Part of a small language model's weights.
Training: a variant of Adam for these matrices, 153M tokens, 4667 steps.
Each number is 500 + 40 x the weight over the matrix's rms, rounded and kept within 0 to 999. Layers, rows and columns count from 0. Numbers have three digits each.

# down: layer 6 MLP down (transposed), 256x96, rms 0.0986, rows 126-254, columns 0-47
# up: layer 6 MLP up, 256x96, rms 0.122, rows 127-254, columns 0-47
down126:600544482495516557533452523528482516463488486419529499499468560488396474560407462508537512450455522506491533484459529544537517470525524444421515
up127:524437474432499423477523476483565475483440470503496559527587471511494446512561407521574514546485499467486486539507530473445507445557511504526482
down127:481479440463468609520554486482542497553454483502479433469426432512533567494520487575552490450580501459532502430510568423500553473519541498475478
up128:570555475469475484513498514488540533489505526489578420460419474445552486502514550511421477503420485499506518550464503529462484441486565533489545
down128:512476488443508526528550474461426486490540549446507463518535506479539461488408455522531510527520554476544467466523516487537442512499510531581472
up129:512537429525530527510510463492584530519499489488512545547472484533523520516478542535467492584478557548452509450455471433478474485486516569504492
down129:469464469491568502494476489510493482475498551517529525502473543513455551455526521510547493518485464562443463509461503503523538499568480544541489
up130:495431448561471466439492500447639555436459499473455553461497560496456515522556470504460533469422588561487563531495474531498540427488489494526481
down130:428495507476420527529517462514481442547528542513437401518517549470572485431421424511477539485492511557557505478497472478533560474489531462459524
up131:495487517484551500493505517512540533470477530538412505471543461472442472564499546603483516538468516506524496471425465535505486461499460514555544
down131:471415428581501476509555551477492447541424487444469570494505454527485510528522433504461420476486461458526516469491550505433437497536432588488495
up132:561536475476504453498585428502516488480494477521472544532495472515523403404557470543397452613474529502457486511491475515470481579523486476562514
down132:487540461487541440456476547496430500523556510464523449432550534507543511479413494521460590527451514546538456451565499561512506530505515467493478
up133:504540510483431465505514523464513530472520489477502483465501470480485449506486523529531510548458506457434515554463464516540502415505527550495535
down133:493449522399481470475471560509499491513491519497497540562511510494443548459468459529544538513513556509515438484544535439543492503466491478504503
up134:511492508457516544456495479470469522434472496453461534511510472420551485605428518549483508525501555528563509513494453499493512427464513556469578
down134:460516512418517499562446566516551528518527561528569537516437496554471538441475562530552550489487405420461474495509514485481486496519481504450550
up135:543448451490526508455482488499517523475419506477484441506535434494521532543498456480473508483489488499450559556547489491510519460493533521577519
down135:431522417491475516529534509531509537533465485528524516536501545495448447538514499533458501520502483497492482568557495468533453590503542468470503
up136:470493441460480486508508527609522596515458478511479489474545428529533491503470502519487449517516493523481513512492524534498537524506527544514537
down136:483528551548510502473516435450504457472512472506511481541532517515504563498524533505491460488503573485491482483481507396533523492504503492415487
up137:511526504516543437513450499547452497456503573438481513497516458534494471506487525519436448491526539497486527608544524558565506524510466559508510
down137:512502475488496580505531494561523515461482441447497452529482506455492534472511502506470471432482554477517455558529581555427510495458507412496469
up138:471474472405479549479546488529575487415459512501492487516550500429562516546550495522498471512459574440473465571555472544462452445468462498531517
down138:489549482493441489509494511475548537552523478541487529497488385547522489526448510519405636485565440505533415457575531536513507577473505525489536
up139:563438488498536368500530540568505585541507502463437551529479503491452449539458511480434434529494539495493529499548491446525487491479515490464499
down139:570539526507465504403466470465444419507521541519542451521464486529550525480480493530479477507497533565485527519471561512495437501534514502496453
up140:455510500462495549494503576491490551483524451451470543503515510447512525504473499538464510525440556504535486445477454520485500534499516524498515
down140:559452508547552527467527458471522461528444478487463446504531527548509533429472550483486507442556576483546529529406494509471475496492442499472502
up141:458437534532444476505504505442511497493401546557549496456484506503475484508549525499487470556473493560497474522542520588427527511486468464466501
down141:444497480516495538506599506490561462478486560501478489505531495535486548554483471509523492491528489527462549493475598545472462487492425519546526
up142:527559503487491489462513463485478515481441499464566458526495441522532411509548561502427535490466509462469488539497426558492476456497525479574513
down142:506482526490584476455529517520522563462517561553538522469551483457470513598364499470498482429556475477551485483456509543479429503518518498503499
up143:505546465396541519471491526463461514504509568522487510387417453526526536600546544529444510511493532520483543447528393592415533506478556454516492
down143:544552465489526537494443555543517494556513430525488523450566541488506458474516464520584520474515480537491567457418481455477526451534584481405506
up144:505475523503462536488432484565508524504494460489493434519579490496516466488531461484480464505528494438485597584525458502510445450487514441509523
down144:488471463455481440560481518565463435522503484510453510518430554477534536476470508511547443484496573492576506566555559516501521488499519515530459
up145:514474488465476483525524490502536507511468475457516526523496477492558536561495505498552445507491520593537453530508484483440504567474509499579475
down145:510480533494447476397460434454539460568567551514502564488486583481525500400444461506500547516528504475436519448481500434515470555600555514442521
up146:510421463462552471540515471531518535519444510460529547547479489517574482503486523545517498526476498537501500492520453505454494442478547511507599
down146:500535495561468471508459448553454525504561418465469443507514469514522518515490507529552488481551496572487531531493472481502483527481499490560464
up147:517470489566508520442495433512558448468548504486482519531487505500587501489486538528469498534411556485472491540479505488464485420513484520535440
down147:467501421425550550538488579505494508510475425452506461521487488452566525520537488512490555495547529550477531504515542434566497494502493502442523
up148:578502464431483470457501503517475557561539477438483456531492516467495467497515463532451451472443547502448518458536507522486433502486582504508581
down148:483505531507516511485539487502533484424548463524423445490544536515482540518493459504506501459540481502473505526444596487450505499502446498468519
up149:506448482432544482478472527464536454556506510462546501492445432528554523508610528476420496565498543520497561524579527559475476481483515520564503
down149:513395522490513470455480451541502442472568524466489479534479494566477483498574447576519454531487484491594498543522554497552514532496475450517509
up150:491490477485527540566459481501544545463510465444533530528448520381504468486479522499545480503460512528453447511496448542476519544528517472511515
down150:499507445482494472501442456474508484567481527516503553452464512540561492501498559485533489478532589484539542458468509485515514478492605413452452
up151:514449485478579466432457493486547482491532485498494465471444451429482531413542548560530575465495516497518434502520507527500512586495500444481514
down151:503525497505524447556374500553465481512536469479520553510547434488456485479497513550498447500521524520471473557530599472523503482472470530506564
up152:467490502394494483496499525537545471478485484485535483469518481458472425501494493499488488555493483529477501538506559513508522437494491495590513
down152:506476448523456515479581512486505521475474528483445551473523491523460521509532536486446419445569538478523534459514447500510469596543472499478460
up153:504481479546480479498484498592548515479453475488512474446442545474537453480538459494459540534460582511452510509577524598491549527453523532509525
down153:530446481446493556516524475499513425490561521465472500524505466557441498528449526522470464556528563504508523505452501498529566473549508557460449
up154:507483494447522468411474520572544500460451476505474533424500474451527523511490566511492543486438531476495502443510443565478473460479502478501524
down154:506526517527520563608471478472464492496551474499522488506487524414450474517540474498463435518436552503442551498470492497550494573488495540486508
up155:521481431452534499534586447540551495485370519473581549516394525474515547592484502574497471480450492531445487516483449548422479404523511472539543
down155:562557511561495628527499484512501462520415509415446496436479559496518586405436438501589539549509562538452528480420539496496479613500499453429529
up156:556474517383546518462500468485553489520485500412534505452453458488555483534545563491496486455532415447418526530572465586479426445504545574544518
down156:463527514499458467442494512529582518499478520520484476475458549489501485540412467475490535479475485446467526502519442588445520562463425515466472
up157:537497506452466449482515529505532500503487475391550499473510431414530496513550542553549495484558451522485555502551504514518463458490476457509588
down157:441526539519470523480488468541571502545424542469551503525466515475455536443484509471480458506523429465503491483463490511584458450459487525541503
up158:516467440511553471455476494557517534452465537489513526464534451509469541503446534482434535480482452502479500482468520472489518507532536530464560
down158:501489565464503520485549549493496468524540505507511445489465496536508486523526524497569516480497507503460542449489512410471525506540534468472539
up159:508544491512480429437511560537452491394451463420452614538443487519513500484496535575523522580518485506474498508401475481496517464534466523440536
down159:440581575592547558518540511463572443517539510517511521455506555460487488564506518561449404428553465495515461488444473451503475495583386452464479
up160:560511477507497466440566498510539456532453510539539543485454492426467525553446535505531541578500551582549531455558449511385506498506528463500520
down160:505414525496499494574578487474460450529502462459547552528545501472507475438529442535509448425571546453528421554442527450480616457439447523541505
up161:543453493582588558540503528492569495471536473509476575496499520511484518490555384552528534492492524462445533509496414530464438519497519512413525
down161:534440497424510531527552508498478456463511546511527476480482490483503489527531503493567432526478467446606587460425469563566581548538526387515414
up162:507538519542600478480506507514539512492517466551515566424542476474535449486479544511450505574533519504512473517461492524484557467450518565462455
down162:390542492512443471513464482545435459512530481535490506447570482480577470524486516545485571493475457524484451464531519474493481471459520497474468
up163:528494473503546469478515493489475451509474457500538494514456503546471530488536520497533540454451530443486464502528481541515473481469496510504553
down163:462553532474504547532562477523445499520517518525491482566517500560448513503493506473481423479505420469520540484467508522544487538510445453492464
up164:583550499499591467433525541532570439449457494539526528438476510503547447511505495471561542475428459510500523499464457581570484387520436517466498
down164:523475542510586489523514574456481504544536515493514389439505516545469495466580496534426532549524573451500467418523494538442522604481486444502487
up165:510542490490505426424571429524528497565391430511494498526496496516432486538445487593468601542479531566531478486542527442436555439505540419475589
down165:499510503522450559442540547511516505570514553399472613517410488481491471533547442464483481512569468465422567451489453475496463524525519485585490
up166:523529444530526451523491475539614520485526405464476473524422539476520466563481503602469452526455536475492549494500492501475521419504509517514486
down166:537446503453551485514525500451465450522462502479493429512481518501540550521418510491531504531625493434417536491519571453490470477513491515501514
up167:500460505507498444481515487510497520402432530444477485456492503513547480572490530471469523457556476560477513503564524454524513503429464497537554
down167:525452544456565466491472477513493503561607520583528477514499546526540554486463519466518482472497441539514486511471497478517496534536510483467510
up168:532551456494468481490481430503490508539463468506534480540458534436572543573463511619479526477510502483499528502463491545480519469514526495510524
down168:550438497483464519549470528589495539473538444480472549499435484522434459478480473459509488510461507533471499508574502514540488410486515575514432
up169:519488458479542490520454434460592571519476518545497499432461511510556530576520439563475451562487467441435447504602530452432555457464578547493480
down169:524496544505463438522429488455400549442582507482526453519518492454498488406469455459539492517424471519497511464507500575507482532480474450435511
up170:493479436419546532502577532556508531477440544521481516547482479447573454467524524569393517568486457453439493536445541602503512447512489589520548
down170:474476497550528531545465479479468505549456439510493551510519450539580517528594592473558489527545479557474512542509501489464556544447505499483475
up171:504471484440537484414589440535523505514526522483513521443499562433482487569526481537516506582403511536456545513539460584429508525457534465456476
down171:538456527442470531497468620483513462544506546495521545519491442469537566433443500472498475455534524514563562450510501503536434435505499543539540
up172:506447524511530438499558432534517471525530539456487527504503477501568539409458487569468532510502520483477490524478478505490477469471543533450435
down172:462519499481505469548432536523523543535525487544554425540476452523502478525530541459463441515491503517533461512406509484492477449491505526517509
up173:534499514521468414470548477468525484460491442519461467515519579505492473532541536560500454495459525520527470456535452526447440499506415501495533
down173:436569496504529550473501519506528537485547489501530478479443455468485534559446555509565491477549465454532465528504528502527589497537481561514478
up174:503494473435573502500491488480552504481492514504517451456472500451511541521559555532444448513436527530466518540557461552512464502501485472534512
down174:504499453563455545537542464478498548547467489483477504481491515540568534527462487489455467567516537490442498487505520480565446534493483546474487
up175:560569548483577493491563486474506479523448440475501530529388444470488476420533535552480538560511476511534500448437431538459453458535491489495575
down175:525511514488496570558491467585511480590464462482568437473491493548451506543507476460521475468515457487487539524546509476522531537490543475492484
up176:522510477530490440435542499536536498457463456425526486444531516407509496489514521507449536508509535572468388445501495514490579544470505463482499
down176:524538503523522442508409503485460499473489543485523551510472485484431518479559540557511484496446441423461474508508450514536491489487491550451488
up177:502526510452469474509537447482495510536511550520492527456468459490601508416496531559516390525506542534493522540457393503509559512510519516556430
down177:428461624434401528484479500470442531442539506448526517472504486566489545513516513509481432536468431523501422464542528521537484516479580510470441
up178:598466476488506492484436521534476515472478530503579536478488488498481503486518587491430507519435475519456508485490478466511488536470472432572557
down178:498484479552511521417492480511521502531465488549516477498523534539528419482438430487535474483484473555444556447480538435511470507539569505451416
up179:518535468477521413492491458486484569511516495443458491515509483435540426513492507522403495571487567482402529599485480509442448471443539502433583
down179:595493538522567473583430494489490425501632521517401454576497548504475438477529470465541429465495477472506471533478498527485498492513512432426544
up180:510535524501463555542506474535503505498418464485490588571451464501503492602538512507557488547500546522415529515481532486428452561578541446536562
down180:554512598505485508511550570504503516504513553548475507525440446428600473385531420507455499503554516466469512479504450507459455554517461532504559
up181:578476477399494535450456563490586526414491465574495464524567500481545483513490481532501524610450563505516510592477484535457544439526516425454541
down181:507475629556512458448438452509474539572500539515502464490519482420519439529447516521484454592455368477491578535491506513430519505517526542510473
up182:599379479533564521451497517544523519548440505496506433484490479491552550520545510535503439492485574503509464587497489484457495477489543454466483
down182:452409558513472544532475494476528468564457508505453532518535412451418484450505506525401541506468415545573536487515449529493475480426492533527439
up183:527454442490478510464485517489603454487472535487506502502495462534533522481508504526486437583467472494448541492551474563450541426504557599536481
down183:483470532591496449591528541464457512494485494499417587459516468525468494505438521572480531510562532477469485484456529532519493546484457450485534
up184:502473534444577459506529500495551497479500502519476481501540536422462452453478531496370542512514491506490442488431449514523542481466454494487562
down184:540503513460461421492500606447538456475559428473593554539517474538502589495442480507507502519461501456478536468506479506468509476590507465503465
up185:498554398523512502530490505530553495511495514459519568530436538528531521516522521486496526511464569515468580536470440500426452434460559445490556
down185:489480462523451569538512507488460501566453480456472522476523574529493530538438513500535517536487421475439525467461504500525565514437575502410484
up186:497485484506433457467538571551506526566448541452458477459481461523494444536466487559414545556510528545445433488542422499482528492459560531516524
down186:450514488485533507507431553544501520524507520539544452527515494468525534498502444568485502521554451511490454481511588461509490520491529466501454
up187:502493486473508388370498473531537502399531553498488481536524443444588522474501545484434574506427509572448487447482470590452500465475505503483565
down187:559464539501413517496544512508547505487484506537496529464437480504445639520477422438534482517500492470449560436608427510489490500562495530512476
up188:520453495532521492521497535476518516404523466450541542461490499433498549487487519457508535425420490570479453532488498488488483483499507503500534
down188:487524508420489507466414492512537406473508518467540489502475439492559482508561501477528410527489550500514501484551549496493535557502495387533467
up189:484424491484498485468612517504477537499506558460534536414501491507495507473467517540491479500416506500464502505596468493532494507421510526510462
down189:453572522527502516550458457527485496497496507490472462566520514398475467507510490452518544523558499509466471501440557537495539457478518506526509
up190:476457517510545464480425572495502494488456508516560482475527465393494484529496508547471509472457449526450501569538518532473504498510570467506519
down190:565488494556547492486605555441482449447511517517498534555516528510540550472456497503534517422562535464465489522460551481498482523531434564504522
up191:522454485540529529408471483490468522474506455456563508554537510483476485483554508511464561568488534584547498558441509500504504487504424479434514
down191:498516516625500512481487474491475508505420522541499456556479521466548506451471484528488541532450457457526512497495458540478499457479521511490435
up192:577410462453516526490492476517531549472536572522494495493466475335554530436499523587437517486520571497481547584568505449524532439458571510444480
down192:495570521516474565513549525449562491440526507523497540469496558536540477525548448489515470462524460559474532496519525505432493568543453418505471
up193:536504467540508466456538504524577500511453493439490475535483491504443488546471469508529555548486576516451475513563529483487435523493526517532580
down193:507527511447456483504477504509506557517526461483536513550520486569467594493585553505469517511474458538437502578520517414483434477534471483444543
up194:506480488522493464516508534573523472507488507459563491540536428480465415502492499564472542552488493535500525574569470493548465469510476511601508
down194:494557452461568511520533487511563512498545501490558521508523549546525511432495412503499464500526551464506472449490512502554485494527492519518498
up195:529565506479452460492517507504535482543479482452443500516457520409528485513506520569484539513465556477497503516528487481503464481480482525468523
down195:484542487542521552537480522528447537484503485509510468492510429516515529467432458501538519471477533498521490489462508482541493535469567537469533
up196:475527463479454499459555468510458518451499548458467574512548473460453422451554465497539552516496508513429507513503492489525519495467485523511499
down196:492526511507526478435516505482529451533489493551533488477454495549532477498475546555451506533539468522516429477456494528491466529490499476446509
up197:563435431460546471461481494481513530507483501454401549522498532510512475614482527533490562526519530482461467475473485551559522476512504433522596
down197:469566433453465476495522577502475526547505453482460482491493480529469505473408503478473546485472525482592480590539484471605513451449556546529485
up198:504517546409489531515493519464486500446494479486499535509533463543551428526613486535435506504514472482525509501535504557430502483485552496513519
down198:477467486494501493480472588515535484491512475501520447457507549492510529468446545517524474499545464435459419473515508531558494566564485551449511
up199:515422434498487427526476471507528482524537528517515579561501473526513485551533502442459461542523483459471483517569553541427488489476559489494505
down199:543595515517467522546466532522517506498477405480505451580574600547461537486458452436556483498480552494532516509496490507533465499468454489549461
up200:537459468432500516473471536521439503452492507431511486447488483493500430478545567517448501536464520550514459531493507601486514545502451541489470
down200:507543533551477506557445530515552480483493477496438479480451472460516534490458474449469511509523455520534542489534508528554522506540492438513512
up201:476563521501458489482517552544495590467484533490450526466540473477555500568498536539489469557525564506460561527452457546502491491442545570485476
down201:559513509460506490471507450543469477528458478437498549465498482537523460522473484483440514511487618462500531452521497499473472491575533511447557
up202:523491504408498531410499583500515521452484489468527478459526503471494433480557518500448521495488534527453499561571521560488516539469527482436514
down202:430465585535454490591563536522469407540541605469518463514455457472495569546501501475487473542529497493532521439545539477463521531425479485474450
up203:500536540449430446484468517502548448373428529501447542525588492513523566519540573616511501468466546554513569558491472540480533464452503628498468
down203:536502457462532444473429481567512515488443533525481478518444494427576476408519507513494451532520451454483426581500492473557494535500645603461478
up204:454530519506536528505572486582500442487494531506542501492462497487509480446459575471527499503547488514439499532480473572504467365491558466488489
down204:467509532469494465533542480457522519545494476432559474508487430523434439486465523455504569564476469503602519487517489505498531428452489490544468
up205:526571485546444435504523444548512447506423497463569551583485467492474464553477558559448506564513539466537545534513453486507518383508494594549586
down205:478505473549466447519432529498484548489500439475539533429441485499496550489496504448491489548472460514515510437560445500550483526561499601586450
up206:537436419467472533571513506510486471495460514509473442506532490434534482564476396553567478459462466445503526577504437510507464445434530459505570
down206:445479467520510521498469508484584473443491472465484519444471480518464444498483545478506541530530507436510501430474468493471525449437497521503481
up207:521535523476480524513495554513503447491461486502534479456504492454470447421495512481495490506530501581478491561505503473497452485501422539517530
down207:465503498490441555491468510461504463446519465469486507537526506552500512575448514552478562479481475475543535476452522466521526463480579472537522
up208:576476521597508524515490515475504488545450502408548478404472484502539504428528501563502435518491486535499503500584448421431465520510487496530488
down208:459501463476503479525465498498527549482583472466457512586456514458538478575467532529518524545517535549518529502505534581518506514470479472492516
up209:500526489497507500464485543508448584507504527418508502486558470454521550477489480514403495538489524560514479505447484512510480529457492449488478
down209:465553502470500530524525465409501446534496470494467477503460473458537508527515488506468496566451511472523600486519557535542459499502539527526536
up210:519552458523551473430491515506498479449502463502446495453456484479560421454533543494414528559511527503504443598491509524529468532519505467531537
down210:462437484500487502506513527535476449523524445529517562540478401561504519503517498528484507518499509470555449521551469461437524571506533491509560
up211:513436530441492466506491435482504546457434546461522495538487452438482513531497488578551514536452520597470592529523434517510468446486548562590504
down211:412451450520447470417562487499487477455506456453503475607506486504525496544543479517562502484458500539490551454447473570517508501519477495490505
up212:507489452515536519471464464543512439461533532504465514492451527497502515462539459565490511472516551526478512389578454539488512479482475547494505
down212:501451515513466539448494585532520551532415522507525444515496491473514510486542510461498494498503501535545501570510484506497505427528547483525455
up213:478562489462491475500605536519533495465536523470540540526466487471460542472518469502519495477446529505468506487544418550494544520518564471444541
down213:405475485492450501494454456486470503524423543437498503536457512500483496492580529542506545533461439448537452533459544509489505509541508431506460
up214:515538439450535486424498509561501532524494538444489529495511427482482475492547549557501484514456470475504546612465427487539469468495486469508566
down214:491529580471449512477585432441539462545523393598444428539490518458562489484504478531418531544508453564438531410407497475412505503494469586509546
up215:518553529460523568492473505515490512464430571539537489559444453497541504455468475482448504545458557582516523570477518548385432518547545472446606
down215:588461554450508549524496465564496505503524465396535523528488529435458532466480607551474500459512433484563432448499491545524557535511583558527460
up216:532528456540555551462520476527558505507555424518506544451444512497523530523526487497496498513427522485428502533486458514504498492458566547504491
down216:515485471474482534555467418520498532459490520517513515568504507561522459423507517460426442432534484557493482526480541545450475513486505497485477
up217:518531459532559503530556489528470482542492503549534522535433493444478474531469583516476464488506536532475472532518448498424485522472512458443491
down217:518519451466451506446467525487544481387508492476532505546528551523463536487502464454481452464454510489531514567519476521443489449459529554456503
up218:467500450471501501423525489548472559457431520560533496537484474461502510531538522544521489587486453518470490580497455493389502488493609447501488
down218:434509494490490438496462494497526540527539475545483525525506517483514508470539480505489479464508515480509507458520484522519498518548484501505511
up219:491491520485509501516462496510516556512498496530523531503490471502523461492491503496516501495509487506477495502519510513504474506421496490523537
down219:481540530537513550461522481484524421548479508537462449496527512478519553547465502485522489492540475520520468468503492475537511509535473477516506
up220:506555512444509450437517526561483524535537545532478521480541494414523534431549546496511498495455471571469508505469527537480471607491512463577569
down220:459518523500519513471530462495544410433474490461521498512479509517505469506495483537510537533511455457499449506482471580513498525475467513495474
up221:494490441473536490511578527489532539488440395472515489580461500444456456527450497518516449503469486458508565510472547502523493512466495481474574
down221:433505548547483522501529460533537458550471503516461557506533496563555520527424513474467527539554555447526471519503511530452481497511524473527454
up222:475464409458506506463542444509493498508507495460592533540479470468463418503496528487461490537515474564451531529497526463525528568507539483510507
down222:421468495476481483513520462521487549496485508525525504494475506529518504494507477530451501494539494474473512493489495519545529436511518459502490
up223:548467480479570551486517495495507437473485529488518555517520497427493524491570500525475516515437484489482587498602478512457501523498528510488528
down223:547507547524534410489507493493511497559489439530444506433507530504542521437433445538454483466506522517479581525471489418496533557504508540534477
up224:456542430485496473479570547530557515458459475570438562488481512536450494456575522546440486563479555571488494422491490550462497476503537540485580
down224:406483545503487485500466443493441515445494566559516529536435528534468488460502451505556512530513541541526478496490527526539439503446451519527534
up225:581485387565501448545518459494539536503495470499516526505450462545568476540525491504477447533506476541429589459493514477469517502509507498580607
down225:477514521505526442500484477448524396447494554537518505518514555548505486464528467543544522456482462549445486470520517561546536499484410507460504
up226:552541481520478473551488529544579441440453534440442532526455471484579482573476516541519502495561513485469503507495561519430395407527499464515570
down226:507576562393585438549463488559440505566512386490513509526483452563488550511446544540483496515465517586498516482494563526493449501524471484505401
up227:534526474492549447454438558531588592510469523477453492526510479490496461546545500556470489556497565436458504494566501503476446481506470447421652
down227:527513506555506445523419539533598531524428473492477537528519497487447389535506456450448531438519473429568437537578518560528581452557484491476477
up228:547429525469466514474455539480510527480501475483481551507521450445511469459463479457506503575525492543469480567494514532500508465509492575527546
down228:532467553522495516473444501478444448466485511489459456473465536555488527502531494470459500486478508441525557441503520464491515538501472510479517
up229:501495522516498492471497543504489464463521499480511527440486397530509508470491472493564550485490510516453532512567442591501479476462509542498527
down229:468476479498537474502503509499555465454451514553521475546520541521518571472571502517480469457515502459449460463528517509475466547548494503522564
up230:470473444558570494516490561494557514496474473479452507493435506497446507509513585501469490487485504561460499557481488466577474532494502493519531
down230:532565560530479526516439462497442432551515485475524463563494554452509427512486474429535533512510479445509476483516558559442539507516517465492517
up231:497560556508483427496533525476488491473510488438489475513565473533552478434457505511467493495541471479560543587471468524462403498489537508491580
down231:509472525483451466593467518504490520486504490484494501463554492469426540499518475536541527500502529537451543507531515482562477474441466479506520
up232:462541506466461481430531551582516445451512431463543444526523474456498459491548507497491514511400483497550455497509438568532496454510524507515489
down232:455503567549529500537496445528564448596498430470512520532557513456535491572486455476507500604479494504522548543428463496456498422501503480599440
up233:542502496501543477515465453478564502415509462507437545395478499545506486539556496532502494547499508527417487493525540565476555548512517503525521
down233:518489481465464536489503601449553487562491495538484459473575548515537467477472426503525528462544491468523502618479527502500556518456414485531513
up234:509498501468514528496503463526469510472484508411535539515401542499475549529511501594523497553510491478393497519530470552472491517522478465521455
down234:501420481508466516444564483526462519523549456511464482457485502542427514552471445526519497542462517521474487475485479459516495497546435524486600
up235:498533544454484446447473476524481510546549471490531528389388466447474534509574569574517518515469546478448533489521437499444456431510520426504548
down235:504432494487449490531508494499516540507488443438432555465571490504498515539467496529560544510513509495483480525541528471478539500490447513565468
up236:505515442482554509501518471568610490503451497569476475512468485478558530489466581577473468613500494514497481506484482485454452416514510545505526
down236:555478534494556444468463590466403492480561473505467521489438518494557558501444455473514522579460582463545488460518533521473504530528565490510571
up237:511493435506476535505528522557590572449456432489483501476536444497541484522494493556448496509515526523503475520482513492498489478448519562534521
down237:463509585531501518499518459488429515515488413462466508433535517511503491489546476542538502523543526455498466557525496488475495506532520481452461
up238:474543504505504466507532512523529509446480483493473522509548475483450465473524498442470507498496540526493480532485470499466488587499505529479515
down238:457532547520496501511510451540439482526517510582525463442495476482491552462452457471484488549487489517490513521462576492460472532484478479466425
up239:505509502492496440557510492560460531477511557478460549477443496533647484517523507526446504548489490510454513527484410526473540506499501552498506
down239:444549453471519557527482460500468471500507501440555461553529533478529566468429365470475479528472466547501524500543534512515497541471543482530473
up240:504432491502492491431545522468563489428487473534514498519504451464466450546544505500526514558498469505490470473443448552532527540504494526584503
down240:448534479522530530505434502555550460477497556461548444504491547531512494488532564500470514471513539482507480526470524460521485517512539470480462
up241:508396503510422488511489501532490581489503470502544507534587439503529521585535540480515527541504513550530506463561523511418525527427542557520506
down241:543530524520460491468530462462498527451468587491566426516488522478548412495494525484499508537458498398541504489479487444464448472576522573447472
up242:525506461406545524493555480538558470504414501548446407502439429468519457508552520497514429480563449474495566537532488464564445474508523559519575
down242:569539468477520486608507442403451512527515487510490490499509486500516518483463421555467602458470533553506508400427480500513552473576535493431432
up243:480415475492595466537536433481496535440474527566504504450486454523554558473549557510450437470477519533529496536484551543434497471453487573468484
down243:517504435550445513559542479442510449524452583473457555546486544529570527486567490458524437522538406504465528507456536481495506498510421489508480
up244:503560449500522527513458507567494547463502505434497570513502487493508485532495522483485500467464466501474512520476536556435483547505503534536548
down244:484504549475529546415533467488533427499407516540493500509498499521534566432491437500470478440521574505524472486484521498584492583456505517481491
up245:533498468498549506515494576499540542469485474471563530471515445464481455472512512517420567476475527543498506600460486417476512500474518494488474
down245:525528506521474485503528530488451518565493511485494500470561504509497519523489497483484480420510566495480497514482471457403508489504482498474468
up246:518472458459525491507465443525525494487425459541444530533525498451575417523455491603487466506521444477536514530511459527513571438532590537486547
down246:534525527468467456472516486457514511466614568531497490492530487484501523583540549452467544570478464540522509443466527481511455465435520522483475
up247:547449523566499500469502468495538421520405421503567550530478513515527469553478550507550570513533560482454444497538514532422560380446504486451483
down247:532573515522511489603520515463535506546521523430526546470446538566518540491541468376465538514431509563512539437427459500529520527492465526520444
up248:474531441457489480492554519540513522492491494530527487518502477420483446469520555488450512508432513522509433433495473553481515523519521547532486
down248:474516545601461491579446485529474540531458450521485482489490428496503483506500486517504515479546515552489503502459530502416483450439496481477508
up249:577528488491507464510560446566495522502509494480461423530422502468521482517548523481473420531531498482490483498536465523523526556476502478472563
down249:475467501531522439514531555583461429527485528514464510527499465494493533556533471555551480457504514440552498440458517488499489491452465554489468
up250:496470485504507448428534537437509556445503543462517542463445515539552544499525555583465526471508555512411516541488425473509510460478542537503479
down250:512509514571543441513475508516525474539512476384500501513487523432419475448495452459563516542478465530458481533521458474518435452477437453532518
up251:490453476442464504564445434516501461488429512451527490505512427456509482507493557532515516531490472529401531580544519478519439507524523485529529
down251:549494439574468468435523524540590486484511458460497512432519566463464557492457504538518551482578498504508546460538463526601465508582466420465431
up252:507511505426449520507538456563512509548499466514503503537447540473463503505570478544523518574474497540443570561476447494501493421498527489550507
down252:501465489543617465431501480469465519471500574516509455491499487464498582513509505479461473486481493418583437480455506523488501526532518499494521
up253:603515488457500526410510568497539419458431466518479518526475464504513453477528513544460582547491550467454512442517472533447476515529542512466502
down253:509468503493451503491556485558516558508494487503483485551482584544411564441478584497521471495552477496455489505523522562501459455458522504485460
up254:520453522449520563489520519500533547531450490476492486462549485478460455558491500512479509493533514483531506476475457590519495439478464546503477
down254:420578532496476425483425520494478457490499452576495509520515476514528522478571535516457527540452514550452493558495550436527491501490504492495487